config.yaml
rope_base: 1020.0
extras: ["local attention windows", "paired heads", "value embeddings", "a smear gate", "an embedding shortcut", "learned residual scales", "skips across layers", "capped logits"]
init_std_qkv: 0.0216
init_std_up: 0.0216
grad_clip: 1.0
schedule: "wsd"
batch_tokens: [16384, 32768, 49152]
Each number is 128 + 32 x the weight over its row's rms, rounded and kept within 0 to 255. Layers, rows and columns count from 0. The size above them is the row's rms in percent of the matrix's.

# layer 6 MLP down (transposed), 1024x256, rms 0.164, rows 587-613, columns 0-127
size [ 96 101  97  99 101 101 103 102 101 105 104 103 103 102  99 106 107  98  99  98 102 102  99  97  98 102 100]
[[173 132 116  85  83 105 198 146  74  68  52 118  84 133 107 109 207  67 111 137 128 123 152 145 114 147 103 112 112 128 107 144 160 176 174 132 113 151 118 119  50 138 136  82  94 175 132 101 134  83 101 111 103 134 124  90 111 105 177 161 139 111  93 142 117 105  98 132 116 146 117 119  85  80 185 195 113 204 107 133 100  88 144  90 139 155 148  83 158 149  78 154 119 144 107 132 133 161 173  92 133  88  96 147 147 137 156 136 164 125 173  95 139 118 125 154  94 190  98 107  95 155 139 147 190 110  92 138]
 [104 147  91 124 133  85 124 104 150 126  78 138 150  50  98 147 145 120 129 143  99 152 155  65 133  92 151 159 137 111 184 175 193 125 147  90 113  73 155 177 152 125   0 115 107 121 141  91 170 144 120 174 166 107 216 178 156 138 140 140 137 106 122 178 112 110 119 108 128 119  86 126 131  84 120 142 123 115 140 104 137 132 150 110 162 121 103 125 151 173  89 137 156 128 136 204 125 150 119 139  81 124  99 111 115 114 149 143 176 115 119 162  99 127 143 113 134 125  92  80 146 141 111 131 140 135 162  97]
 [127 136 128 121  97  89 119 116 107 112  75  81  84 146 101 136 139 197 156 141 155 134 136 135 141 171 140 183 188 112 107  83 205 134 151 100 157 181 145 133  64 120 182 183 125 125 117  97 120 107 178 176  64 115 129 178 149 143 131 175 102  91  88 105  77  82 144 131 110 105 118  81 149 158  89 130 198 128 112 180 148 110 110 121 123  83  70 131  60 182  90 132 144 230 116 183 102 109 121 144  87  72 151 142 125 147 165 149 113 143 128 144 108 169  79 120 149 171 144 146 116  66 144 183  97 207 138 160]
 [180 150  94 106 163 175 108 147 143 103 115  48 154 137 117 170 126 174 148 105 178  91  70  85  94 124 164 136 139 127 108 111 116 147 115 136 139 148 135 142 157  58 117 159  84 113  92 122 153  98 125 152  98  96 135 101 144 127 105  86 122 185  96 141 168  90 151 128 107 125 119 151 117 171 103  44 108  95 166 185 203 193 149 197 110 187 148 144 117  73  93 153  99 133 197 137  82  98  77 146 165  87 122 121 176 130 132 169 147 154 119 131 120  93 162 122 187 182 138 117 166 165 119 162 136 158 146 128]
 [ 99  69 110 116 119 112 148 128 127 148 125  94 137 113 137 138 107 152  62 124 164  90 145 153 177 157 105 180 133 131 134 137 156 168 125 138 100 126  92 128 137 113 146 160 110  93 115 178 151  63 154  71 153  68 148 115  75 160 144 178 103 142 161 117  91  91  98 162 148 123 129 129 105 173 123 113  83 101 141 154 133 117 165  87 144 118 130  97  88 142 130 141 162 106 134 170  52 118 104 106  68 197 166 117 165 100 143 152 160 124 138 106 143 109 125 117 182  87 142 112 189 146 115 123 142 146 154 137]
 [149  50  94 156 122 127 140 129  61 166 127 128 139 135 166 100  94 145 108 107 123 118 133 145 144  81 149 146 124 197  97 121 181 186 115 157 103 112 139 220 138 120 129  96 158 193 106 110 152 144 133 125  85 110 105  77  71 175 144 164 131 145 128  72 109 121  83  94 135 152 133 105 139 146 116 133 119 150 131 138 187 118 156  95 141 152 168 155 135 118 123 113 153 143 116  78 143  85 141 120 121 169  89 164 126 110 152 203  87 108 141 118 188 144 121 106 119 137 152 161 113 150 172 138  85 119  89  94]
 [182 133 119 120 123 226  89  82 101 145 127 126 138  74 154 127 129 127 121 150 188 113 163 111 203 147 130 111 130 200 106 112 143 131  92 172 178  83 125 136 139 163 105 116 133 115 198 125 145  99  93 132  77 131 120 115 114 156 141 202  93 167 102 120 114 143 123 148 129 154  47 106 134  76 170 154 122 162 118 105  98 101 141 145 182 108 108 138 158 141 176 181 130 117 113 145 152 143 110 132  51 133  86  82 118 115 105 169 105 151 135 132  71  95 160 112 196 102 149  87 111 135 147  85 172 110 187 190]
 [161 109  57 154 115 158 123 122 104  69 148  92 103 106 144 132 130  72  99 137 111  66 153  84 131 114 112 167 112  81  71  84  66 132 102  84 174  74 110 108  93 146 136 160 189 149 109 126 117 162 151 155 128 156 167 144 114 106 126 104 177 134 121 149 139 160 121 132 146 110 133 114 120 155 129 129  74 195 117 158 123 155 110  85 164 161 122 150 155 134 177  79 124 178 138 116 159 137 130 136 115 101  87 163  90 117  71 162 117 104 192 106 106 118 179 130 127 142  65 111 145  98  97 101 111 109 131 203]
 [111 119 178 164  84 141 153  65 122  91  62 141 163  86 120  99 116 128 133 106 141 123  84 177 131  57 107  40 130 137 164  96 160 126 152 164 144 109 174 168 109 101  96  60 105 140 145 102 116 163  90 176  92  86 102  55 141 159 149 162 115  90 127 131 152 124 175 162 142  74  85 146 144 163 138 108 157  88 121 171 167 181 197 147  93  68 147 126 114 128 107 161 133 149 122  93 133 125 115 118 110 140  88 159  87  97 149 147 136 118  86 183 119 144 108 126 127 122 127  89  87 108 199 161 156 102  84 166]
 [ 84 130 133 139  83  95 105  99 144  96 144 141  97 142 112  97 102 126 142  81 126  87 194 172 180 152 123 159 148 139 117 180 123 136 207 172 129 192 120 103 125 137 139  72 167 111 102  96 132 119 172  71 165  71  49 123 146 142 103 137 134 125 157  54  81 128 222 113 116  80 153 153  86 110 162 123 100 155 170 145 115  86 139 145  99  87 119 128 107 135 117 188 111  78 125 120 183 145  74  82  57 141 122 154 117 151  78 132 116 133 188 119  79 107 138 103 108 144 110 127 103 151 179 175 173 205 156 181]
 [156 203 168 139 139 149 109 134 118 117  95 133  79 111 171 168 156 147 154 108  89 148 200  90 104  65 143  92  99 113 132 143 119 113 131 183  95 141 160 105 174 153 128 129 137 135 150 148 156 110 151 128 159 131 152  78  96  81 167 157 121 117 110 104  68 130  78  89  73 126 146 120  78 167 141 114 145 126  83 179 154  90 128 162 153 106 141 111  86 146 105  79  88 116 160  73 156 107 181 124 139 156 118 119 135  61 139 161 148 168  96 134 140 108 146 132  97 107 136 139 127 125 112 133 100 101 164 112]
 [124 125 141 137 127 100  86 120 166 135 116 145 212 126 151 170 115 144 139  96  95 108 183  50 147 147 147 102 108 146 117 118  56 118 125 169 146 110  73 136 127  96 127 158 111 168 114 143 144 146 125 102 127  83 123  52 133 128  91 110 124 164  50 116 143 136 153 197 113  44 133 218 101 155 115 127  96  87 119 184 107  66 174 164  84 158 130 148 142 104  79 138 112 142 154 107 161 136 162 136 165 206 125 145 120 116 138 122 160 148  63 144 124 120  98 142  72 150 129  50 122 144 144 153 153 128 142 132]
 [110 113 156 168 178 162 148 179 144 134 187 147  92 144 138 146 145 139 152 119 134  81 210 135 112 137 145 107 131  63 128 155 105 112 134 129 105 154  51 157 159 118 122 103 101 103 185 188  51 172 125 134  90 173 121 124  92 141 156 136 173 189 156 110 168 121 129 148 145  80  99  60 141 186 131 152 148 123 135 146 172 102 195 112 155 161  92 144 137 203 121 123 111 136  99 157 172 149 181 115 121  39 103 152 123  96 126  95 133 129  63 148 171 111 182 101 150 100 100 132 119 139  97 133 148  95 152 187]
 [126 133 134 107 170 126 132 115 174 109 152 129  96  75 111  78 195 118 131 143 158 160  95 115 143 114  75 191 152 132 172  81 180 104 112 117  68 145 115  88 145  98 106  99 151  77 179 139 116 119  80  85 105 191 181  91 134 171 101 112 169 127 108 115  84  63  89  87 112 158 144 178 136  89 141 112 111 133  86 168  50 105 159 124 171  78 130 138 164 103 109 125 152 132 113 129 160  95 107 177  95 183 109  96 118 126 177  75 184 138 116 145 170 123 144 114 126 188 131 132 170 136 116 113 123  90 156 157]
 [166 173 160 211 173 126  74 156 169 143 156  66 157  70 184 121  91 135 151 139 130 155 166 163  98 114 146 106 101  50 154 123 180  97 167 136 118 129 103 128  86 160 108 108 102  97 195 101 111 104 113 118  98  90 111 136  80 100 117 133  97 123 182 116 135  42 160 139 126 102 178 132 133 119 110 112 142  89 119 137 104 160 107  94 140  91 119 107 139 106 143 115 145  99 139 167 131  90 106  84 118 142 128  60 137 140 168 140 131 162  61 152 128 118 181 147 162 119 126 121 148 162  86 137 140  75 196 125]
 [ 91 192 145 153 120 163 144 150 144 130  68 161 123 164 148 170 176 160 157 169 126 100  92 156 170 201 135 106 119 130 126  80 121 101 165 157 106  98 174 161 110 199 178 137 146 142 116 159 119 171  43  86 124 150 124  97 133  81 108 168  47 139  95  99 119 158  85 142 145 158 135 133 142 158 142 105 108 122 178 139 112 104 114 103 100 125 144 173 152 124 208  99 123 131 118 116 129 131 129 105 136  54 118 120  92  71 145 146 143 100 163 146 126 161  88  57  98  91 116  84 121 105 106 156 137 135 156  77]
 [148 154 101 153 153 159 166 138  54 172 148 130  75 185 104 119  89 110 116 161 132 170 128  98 117  47 102 116 105 112 144  40  73 151 101 147 165 127 156 147 122  48  94  92 145   5 136 148 138 138 128  73 103 166 155 122 106  92  89 166 103 128 166 139 176 127 115 141 133 142 153 155 151 140  56 127 145 134 127 101  33 103 101 125  88 199 132 174  97 180 123 125  43 139 108 147 141  43 117 132 129 125 143 122 172 133 151 140 172 132 126 143 164 111 158 117 125 149 122 148 126 168  85 174  87 168  62 143]
 [168  97 176 167 118  79 163 129 143 174  91 164 136 132 118  88 130 120 123 137 134  97 125 168 119 120 170 141 149 102 124 136 160 119 148 170 137 134 142 134 116 114 112 147 162 115 133  63  91 149 153 154 156 164 102 159 146 102 176 167 128  96 133 137 148  48 121  86  86  98 176 157 126 171 141 178 113 103 108 154 184 114 109 113 199 104 156  88 117 120  70 147 113 137 138  95  64 143 101 159 112 131 170 151 193 126 159  87 186 118 106 123 165 141 137  74 109 129 107 139 139 105  97 164 148 133 130 135]
 [123 127 126 116  92 143 118  82 175 153 100 104 122 111 145 114 154 136 159 135 143 142 118 120 128 110 132 176 115 151 156 114 189 203 144 112 176 101  97 146  54 133 140  84  93 127 156 108 175 154 163 133 188 116 135  87 193 144 114 144 153 142 151 183 148 120 130 203 109 157 104  75 144 170 128  79 142 126 107 134 138  89 150 133 164 135 127 127  99 116 157 127 159 143 139 151 131  88 153 105 139 158 125 126 140 123 119 141 163 154 139 112  88 158 115  67 187 188 120 176 105 116 120 154  89 169 148 138]
 [119 146 122 140 141 165  90 128 155  93 152 170 133  61 138 122 120 149 116 186 139 137 102 126 187 136 151  92 195 117 165 102 156 138 139 106  65 114 188 133 126 137 122 164 105 176 122 129 104 115 137  92 109  82 112 122  95 110 113 177 146 160  88 172 142 142 175 130 114 124  94  52 121 115  58 135  87 135 139 165  77 123 108 119 149 162  55 115  84  69 115 183  55  57 128  70 125 120 126 142 124 167 121 147 175 159 145 152 110 122  91 131 190 166 139 187 111 134 139 147 142 112  83 135 139 140 143  70]
 [ 81 118 143 110  97 146 165 146 168 125 125 106 162 140 127 148 103 124 119 114 163 192 130 104 145 185 112 126 154 131 180 101 121 146  92 120  39 120 155 165 160 116 137 121 168 122 101 127 103 155 134  41 140 156 141 174 117 107 177  95 148  78 149 153 195 134  84 172 149  89 117  79  76 188 139 107 164  66 136 133 112 116 151 100 138 205 149  66 169 146 131 135 129 184  99 178 105 116  91 168 134 120 190  92 143 121 128 132  87 141 115 122 124 143 139  85 122 131 114 107 125 105 122 154  89 164 142 136]
 [172 145 133  87   6 110 151 135 114 123  77 163 101 159 144 110 159 154 131 166 120 107 137 151 117 120 140  84 127 144 140 135 132 113 117  80 106 114  87  82 147 181  94  96 115 118 179 160 111 202 186  77 146 140 161 129 147 134 114 171 159 168  74 111 168 138 121 123 165 100 152 141 170 171 144 116 171 130 161 125 134  77 155 104 167 101 143  86 153  74 131 123 110 164 132  97 163 114  95 167 167 128 135 141  99 128  82 145 116 129  94 119 225 176  85  94 148  91 147 148  80  78 147 119 126 163  98 137]
 [130 123 110 107 193 151 115 105 136 151  82 130 156 193 118 150 175 168 128 133 176 175 167 134 143  80 161 128 151 147 100 107  93 166  91 132 155 160  97  96 114 104 120  92 141 140  75 111 132 115 139 127 195 141 136 163  46 134 102 108 190 172 104 122  82  69 120 114  55 137 142  48 141 112 116 105 126 159 167 175 136  99 115 143 132 187  34 104 115 154 138  76 104  87 183 127 128  93 142 139  83 151 132 154 144 116 134 127  90 128 121 148 129 128 170  54  98 156 150  61 209 128 129 132  99 146  99 112]
 [141  83 161  97 202 108 148 122  98 111 124 142 152 125 109 188  99 162  92 155  84 165 155 225 107 161  97 177  96 126 164  99 123 108 124  76  90 145 181 123  90 131 152 159 181 107 102 119 130 148  93 122 118 116 139 134  63  97 105 179 108 100  93 167 130 136 120 128 131 150 159 141 218 168  87 141  84  70 105 178 106 121 121 118 163 117 125 104 176 236 112 159 157  75 148 179  85 131 164 114 131 161 127 145 134 150 168  91 165 131 140 166 104 152 153 108  78 194 119  68 162 128 162 128 130 166 128 146]
 [ 93 122 134 131 169 180 127 187 132  96  83 144 121 168 180 107 133 123 159 185  66 107 151 134  85  96 152 114 121  36 162 142 106 158 157  80  95 117 127 153 117 112  95 147 135 164 159 110  77  72 128 107 143 119 161  99 175 122  81 126 105 152 190  77 130 105 108  91 142 114 142  89 132 120 151 127 157 195 193 182  89 181  92 166 143 141 102 171 116 167 167  66  62 121  62 114 114  94 126 149 141 122 133 110 116 138 150 203 108 141 135  57 133 127 140 127 159  90 132 191 130 160 117 120 158  93 159 116]
 [134 131  59  87 101 103 160 186 139 153  85 133 126 147  83 104 125 145 111 116 104 124 155 143 174 172 141 167 122 122 112 161 181 102 139 183 142 151 172 120  88 130 159 159 163  57  50 127 177 130 181 109 111 131 125 185 130 169 165 156 184 137 175 125 102 100 153 108 195 142 141 124 134 125  85 110 141 132  17  95 137 112 123 134 202 129 105 117 140 105 125 100  91 104 146 104 131 103 117 135 159 146 143 159 128  58 147 160 115 170  61 147 128 128 131  74  77 132 120 130 152  43 130  86 172  54 165  80]
 [116 107 129 128 123 148 147  76 181 105 171  77 145 166  83 144 162 217 122 129 146 110 101 105 137 147 190 114 153 146 150 120  90 174 138 155  92 129 103 132 100 155  98 152  89 115 191 153  84 141 122  69 122 104  86 146  90 134 147 119  94 149 127  73 143  82 113 139 101 106  86 112 135 136 114 146  99 123 191 112 110 138 113  76 179 117 129 110 140 137 111  96 102 111 123 121 173 127 142  85 166 155 184 110 130 155  85  83 129 141 124 168 126  94 130  96 101 139 173 123 121 116  70 121 120  54 147 151]]
# layer 6 MLP up, 1024x256, rms 0.329, rows 588-614, columns 0-127
size [ 95 100  94  99 104 104 105 101 103 104  99 106 101  99 108 104  96  97  99 104 105 104  93  98  98 101 101]
[[167 103  92  87 141 101 146 145 104 128 161 123 122 178 195  84 156 128 102 138 145 132 126 120 146 127  83 144  84  76  91  77 153 122  81 170 123 107  51 132  67 172 110 161 195 166 151 148 137 123 146 169 126  38  94  58 124 111 116 141 117 166 134 113 106 105 171 141 165  89 113 156  57 129 163 134 118 110  68 164 117 156 155  95 137 184 155 115 146 143 135 158 151 142  69 163 161  96 116 114 136 125 120 108 158 179 111 138 121 144 150  86 104 180 128 149 165 141 114 205 141  96 137 105 136 103  77  99]
 [163  67 127  86 101 161  91 152  76  82 157  89 136 144  59 116 142 190 131 172 117 104 122 185 100 162 144 156 153 128 159 122 144 147 148 110  99 119 131 159 175 171 140 154 110  99 105 139 104 173 101 130  94  91  86 138 135  83 118 140  92  89 182 149 111  86 105 111 130 112  81  96 129  92 111  79 153 181 146 103 119 112 111  95 113 136 150 172 204 177 162  93 119 120 135 162  87  76 110 172  92  71 140 163 150 114  95 143 116 147 139 184 120  94 112 110 120 153 170 144 143  93 152 120 176 110 114 168]
 [120 160 113 182 153 115  91 129 164 101 173 148 120 149 127 132 132 163 173 135 160 162 129 129 111 103  55 143 138 252 157 122 139  91 107 124 106 142 170  92 108 161  57 137 102  89 124 160 121 148 123  89  93 129 165  82 147 109 140 182 146 134 142 179 178 148 129 176 117 121 124 124 212 137 139 146  94 102 127 119 189 125 158 156 135 162  89 124 160 168 136 145 183 126 107  99 183  41 147 137 139 131 139 156 140 130  90 131 112 159 118 152  87 121 122 111  85 150 104 117 117  92 110 124 161 149 161 176]
 [125 135 126 167  95  97 148 159 129 155 182 144 114  73 143 110 165 138 145 166 100 147 132 151  90 182 197 138 190 119  81 100 148 159 155 170 173  97 121 111 156  84 199  95 136 130 117 119  83 151 134 117 141 168  85 215 113 134 164 116 145 102  84  66 148 136 161 187 129 167 137  92  59 124 124 165 112 135 204 140 102 166 109 139 116 106 130 123  69  80 121 145 133  79 152 129 108 177 162 130 212 164 137 115 132 143 166  40  79 132 128 116 149 139 139 143 146 123 137 101 171 153 119 131 151 171 155 114]
 [126  50 118  92  81  92 138 111  77  73 119 100 126 135 138 110 136 129 178 122 119 156 170 213  85 141 166 183 204 165 125 118  82 152 121  95 149 136 171  49 135  96 152 161  63  46 106 102 146 151 103 111 101 130 129 142 148 118  91 149 160 126 143 100 160 143  64 151 162 116 157 158 181  77 128 165  70 107  85 116 122 142  95 111 126  73 111  85 160 169 128 135 140 151 154 179 153 118 117 113  65 105 120 160 113  97 123 170 177 110 127 110 139 161 158 162 142  83 138 145 107 110 170 122  75 143 109 159]
 [106 105 111 151 151 162  76  70 154  71  99  88  96 149 138 116 119 151 158 148 200 115 151 147 103 168 135 199 123  88 105 141 162 160 146 132 130 138  54 109 147 145 168 155 125 138  96 123 196 103 101 123 145 156 131 174 120 168 187  81 175 129  92 181 151 144 140 101 134 100 136 122 219 114  93 179 167 122 127 179  76  91 110 113 151 104 126 149  98 146 145 118  78 102  75 128  96 137 109  84 107 165 138 108 108 160  96 109  77 152 113 180 149  51 139 128 164  83 157 121  83 127 148 108 128  90  89 106]
 [100 128  26 177 102 157 180  83 151 131 169 120 162 157 135 125 121  98 136 113  96  63  78 135 161 118 157 175 153 185 101  95 141 171 128  92 130 115 153 132 108 162 123  99 150  92 143 101  97 132 176  90 129 115 127 126 140 122 118 137 188 171 112  76 214 139 115 124 150  96 135 125  95 121 115 122  74 157  79 104 133 137 126 116 138 205 137 145 146 103 154  97  93 126 152  46 104 131 137 147 136 120 153 107 141 159 164 128 141 151 135 103 148 155 161 186 169 118 113 100  90  69 115 121 190 120 164  95]
 [158 104 168  85 137 167 128 140 125 145 142 116 140  58 132 164 191 144 165  93 110 152 100  94 108 126  77 136 116  89  79  60 121 153 123 118  83 151 137 190 144 187 129 152  99 165  73 148 206 135 127 147 134 150  98  82  98 186 169 177 152 124 192 144 155 129 130 150 121 113 117  97 138 117 180 140 143 116  69 121  78 163 138 139 134 129 114  93 141 140 106 138 112 177 137 119 144  89 171 130 156 127 147 165 139 212 154  83 155 132 138 168  21 178  89 115 152 161  85 129  79 154  84 113 154 131  91 114]
 [138 149 115 172  27 104 131  98  95 131 102 176 176 114 135 106 184 105 109 128 154 121 174 146 185 121  71 128 150 223 131  72 115 139 103  89 133 148 113 105 109 149 100  85 135 122 138  92 127  99 129 128 132 179 173 142 200 169 210 159 126 118 130 148 102 155 135 155 190 151 197 100 147 202 172 148 162 157 143  40  86 107 102  63 152 129 118 117  85 129 103 156 160 124 127 137 115 157 143 121 147 123  51 156 140 154 110 107 133 148 113 164 126 129  98  64  82 201 111  84  98 156 159 149 176 114 136 111]
 [125  98 130 100 175  93 119 133 146  36 129 115  92  61 155 115 173 177 164 109 132 151 118 122  94 107 109  96  82 143 140 131 162 132  92 138  93 112 120 117 147  79 161 107 127 130 129 130 126  69 122 181 149 120  71 131 123 125 150 201 156  93 138 119 138 119  85  64 139 106 191  99 175 129 118  74 122 124 163 149 177 148 122 143 112 141 106 156 156  88  80 118 177 116 163  82 165 121 140 144 120 119 135 138 162  99  85 164 169  78 116 113 101  96 131 119 118 139 147  93 133 139 113 133 168 122 131  90]
 [ 62 126 117 152  93 140 147 131  87  69  83 142 119  80 127  79  90  98 144 195 103 134 173  96 135 134  95 144 136 144 100 107 167 185 105 169 116 150 158 192 176 111 136 145 104 129 113 152 118 109 193  93 105 120 108  91  90 153 118 151  88 135 128 107 139  91 141 123  81  58 152 186 102 149 135 144 124 163 159 172 147 133 116 167 137 122 114 123 100  58 128 122 152 127 184 139 146 147 167 131 185 184 110  90 163 102 183 121 159 189  97 134 122 118 114 140  83 145 111 136  72 110 138 127 143 101  64  87]
 [193 149 215  98 109 168 103 105 133 131 161  65  69 163 142 159 117 105 138  95 146 101 164 155  79 178 140 134 157  90 113 190 183 157 138 163  98 129  82  91 100 165 155 143 118 116 201 149 157 164 154 195 158  90 126 137 161 105 172 133  69 154 122 108 158 180 131 216 140 165 140 172 128 109 133  55 110 103 115 147  52 165 130  88 184  82 124 115 179 141  99 136 107 128 124 110 183  84  81 176  94 170 124 152 108 149  65 129 159 140 119 139 128 162 173 180 107 132  85 165 138 107 107 135 154 144 131 129]
 [ 98  94 107  94 143 138 102 133 128 122 114 144 139 105 173  85 132 103 120  63 132 147  79 155 122 166 124 184 120 157 147 124 101 124  77 181 143  83 154 128 121  61 167  83 177  94  94 133 130 170 167 115  59 153 156 137 123 122 149 133  76 143 118  97  96 167 136 115 157 121 120 106 110 115  95 185 104 203 149  91 122 134 120  77 118 115 125 106 103 130 116 118  71 148 145  96 113 116 136  50 118  71 117 113 140 154 125  97 108 113 126 118 150 157 177 102 137 140 124 114 129 148 173 122 129 122 159 119]
 [111 135 145  84 118 186 135 123 132 118 139 166  93 162 129 196 131 128 117  55 127  95 161 153 106 210 117 131 125 148 101 101 152 120  60 114  98 191 102 105  85 132 120  94 145  89 111 100  90  83 135 215 101 131 125 198 115 130  79  93 123 172 135 106 172 131 114 107  91  97 134 142  89 117  67 140 174 133 117 104  96 157 136 110 104 110 144 111  71 165 115 144  99 148 109 139 165 125 214 127  74 125 143 122 122  73 122 119 152 111 164  83 132 128 144  61 121 144 102 110 133  64 165 158  51 130 126 157]
 [143  94  67  85 129 139 137 151 134  82 122 160 168  85 115 107 129 111 160 175 133 110 119 164 130 129 205 162 118 148 130 132 111 156  91 153  63 123 125  69 105  87  97 107 164 134 137 143 153 139 143 179 141  96 145 107 126 122 124 145 112 102 145  55 120 117 143 122  81 145 130 144 170 115 124 107 108 159 163 156 125 174 196 111 113 127 146 100 124 176 127 172 143 103 129 137  77 123  86  97 162 144 117 135 144  87 152 127 130 165 147 203 137 121 124  60  66 133 110 110  91 187 152 131  89 150 139 110]
 [144 168 152 162 150 101 151 211  91 140 169 202 102 125 111  97 107  93  89 180 123 159  77 118 114 110  62 151 142 169 112 104 118 143 135 160 142 166 135 124 151  99  80  93 166 152 144  80 187 147  90 123 131 126 208 140 136 114  86 148 108 192  96 123  96  59 198 149 193 171 166  87  63 160 187 169 141 167  87 131 120 106 180 131  75 116 139 105  98 127  92 135 147 129 124 141 181 122 120 106 155 161  74 153  97 108 126 127 171 119 149 163 141 166  83 127 176  87 128 151 122 157 127 135  86 132 111 182]
 [133 104 144 152 116  51  99  92 150  90 170  85 118 120 141  98 191 127  55 131 174 121 131 140  87 113 105 161 161  96 109  87 132 129 134 109  97  98  90 112  87  99  82 171 109 136 139  90 122 167 116 151 114 121 103 148 108 107 105  97  83 186 116 135 126 104 130  87  78 197 114 170  97 148 186 132 167 127 189 151 121 107 172 106 133 132 159 140 117 169  95 108  22 120 205 100 108 105 162 116  68 141 135 113 150  96 111 165 129 168 139 158 104  77 121 144 138 127 113  97 113 111 123 127  77 139 127 167]
 [158 117 107 162 127 108 147 122  95 115 117  94  92  33 126 103  69 210 156 130 106 110 168  69 102 122 118 156  96 152 107 124 154 135  79 116 171  60 203 133  45 127  85 139  61 147  82 101 108 154 162  92 108 120 132 194 109  91 125 146 134 133 151 125 114 132 147 141 151 177  84 134 127 116 131  98 120 157  46  60 173 187 123 111  89 122 106 117 134 170 147 118 125 144 176 118 149 116  99 166 189  91 135 130 171 141  69  64  84  68 212  98 145 121  86  74 103 136 110 107 148  97 150  64 138 137 131 141]
 [154 157  83 133 122 115 164  98 128  36 127 167 155 186 140  61 142 191  71 111 147 103 105  70  83 141 149 102 146 134 118 137  97  98 122 100 141  82  70  88 131 116 146 165  91 170 125 115 109 133 151  98 117 149 158 100  91 122 176  77 125 100 162 167 122 154 105 131 131 162  94 126 104 190 130 110 194 150 118 109 119  99 121 129 152  87  98 115 156 108 225 129 122 138  71 153  55 110 115 101  97 127 162 132 123 155 125 146  98 153 185  90  78 134  80 216 144 158 141 155 118 129 155 150 111 145 156 133]
 [107 148 145 160  97 146 125  48 136 159 135  97 194 142 156 120 112 101 138 119  48 171 168  98 148 122 154 114 159 116 170 132 102 145 156 148 162 136 121 139 118 133 103  78  72 157 142  99  85 126 121 108 186 169 140  97 106 115 106 109 102  69  96 143 162  50 152 154 153  74 107 119  63  91 111 162 104 155  52 188 142 119 183 125 105 147 120 178  43 174 152 170 110 102 127 112  96 125 107 127 145 113 152 161 152 142  89 164 140 153 196 139 189 125 150 137 114 129 111 170  94 133  82 100  71  92 124 143]
 [126 175 114 101 169 120 179 117 151 125 170 119 121 180 128 127 100 129 142 183 187 105  83 116 161 118 153 139 131 101  90 125 125 132 125 143 115 188 142  90 207 160 108 115 132  99  99 100 113 122 164 131 108 139 116 123 103  54 114  94  84 108  94 188  99 107 133 107 130 110 145 105 172 135 145 127 158 108 138  93 125 144  63 165 163 193 143 130 137  64  81 148 188 148 187 149 159 169 130 106 169 127 157 169  79 127 144 143 128 121 128 138 118 166  99 162 116 115 107 143 122 150 109 116  71 162  74 172]
 [164 120 133 145 156 153 149 137 152  90 119 149 152 127 134 108  87 142 146 159 112 106 104 152 101 100  88 137  96 130  48 134 124 118 187 113 130  96  70 108 100 177 108 128 108 152 155 133 140 178 122 142 101 119 100 109  90  96 103 157 169  52 112 149 132  85 111 155 161 136 120 130 123 119 117 142 105 120 100 102  97 158  82 182 149 113  81  98  58 138 121 200  88 152 131 122 144  92 111 205 136  74 122  63 170 154 179 153 185 154 124 146 149 172 127 118 136 173  82  97 118 117  35 133 121 109 161 178]
 [115 126 123 127 151 111 106  75 146  85 116 118 115 135 141 142  93  61 188 155 124 184 124 109 154 160  72 120 161 172 127 103 102 171 126 171 134 175 121  79 142 136 110 143 144  75 148 128 159 128 159 125  32 103 132 117 117  99 166 130 123 148  97 165  84 162  91 138 155  67  87 128 128  99 115  73 149  89  66 146 181 140  88 157 174 122 106 152 114  77 125 148 150 172 120 187 134 172 134  89 115 167 122 179  78 164 116 122 118  97 100 132 119 135  88 158  67 102 150 149  93 117  85 119 157 177  88 119]
 [135 106 128 162 170 121 126 123 185 172 162 186 102  79 149 157  97 125 167  72  93 109 135 146  85 170 100 132  91 119 102  27 110 153 147 100  90 125 122 154 154  98  94 152  66 123 105 175 104  32 117 148 126 159 140 143 125 103 104 115 151 199 180  71  96 158 178 146  92 107 179 100 116 150 112 160 161 190 125 106 122 120 155 125 126 135 140 116 168 123 149 128 137 154 114 141 112 102 168 119  88 133 152 165  98  94 144  93 186 170 123 139 120  95  91 173  63 162 134 136 143  96  97 101 104 171  96 130]
 [ 92 117 168 120 178 138 132 100 163 143 101 143 151 166 172 121 162 113 102 115 139  80 142 210 182 124  93 169 178 117 125 121  86 151 119 106 139 107 139 220 141 129  88 147 168 102  71 178 126 120 200  66 101 151 123 201 109 171 104 160  95 140 100 112 121 137 168  94 139 183  78 127 108  93 132 159 135  94 110 175 118 150 106  84 147 177 139 100 106 147 117 164 196 147 112 142 129 212 154 109  69 158  90 120 148 144 154 156  77 183 123 139  93 100 128 120  65 111 158 156 144 130 110 150 156 140 150 147]
 [123 102 130  72  80 132  99 115 132  94 134 129 111 111 161  91 103 108 117 145 169 124 106  93 183 137 148 168 135 102 109 173 169  84 141 136  93 204 114 121 144 183 129  59  95 121 137 162 142 124  72 161  96 116  99 187 173  99 127 156 109 157 116 143  89 138 112 155  98  55  98 151 184 130 153 129  92 187 150  66 147 103  95 144 149 115 146 116  85 135  84 148 138 113 146 123 142 203 126 185  99 106 151  90 105 124 101 155 115 154  95 134 130  96 136 142 170 155 183 147 128 134 129 171 198 162 137 137]
 [128 131  78 184 174 129 129  92  99 118 147 172 100 155  72 130 151  93  90 144 160 187 187 125  74 137 165 149  55 133 103 115 149 135 116 145 161 152 131  86 130 130 115 174 170 151 127 125  68 157 127 124 121 158 111 123 113 132 149 173 122 154 130 164 134  91  62 139 115  43 131 102 146 147 196 117 144 158 152  96 147 177  77 154 136 160 122 146 136 160 113 185 140  82  91 106  43  95 190  99 180 151  73 126  92 159 108 137 163 151 160 137 136 111 141 159 154 175 135 148 174 145 108 100 141 155  83 100]]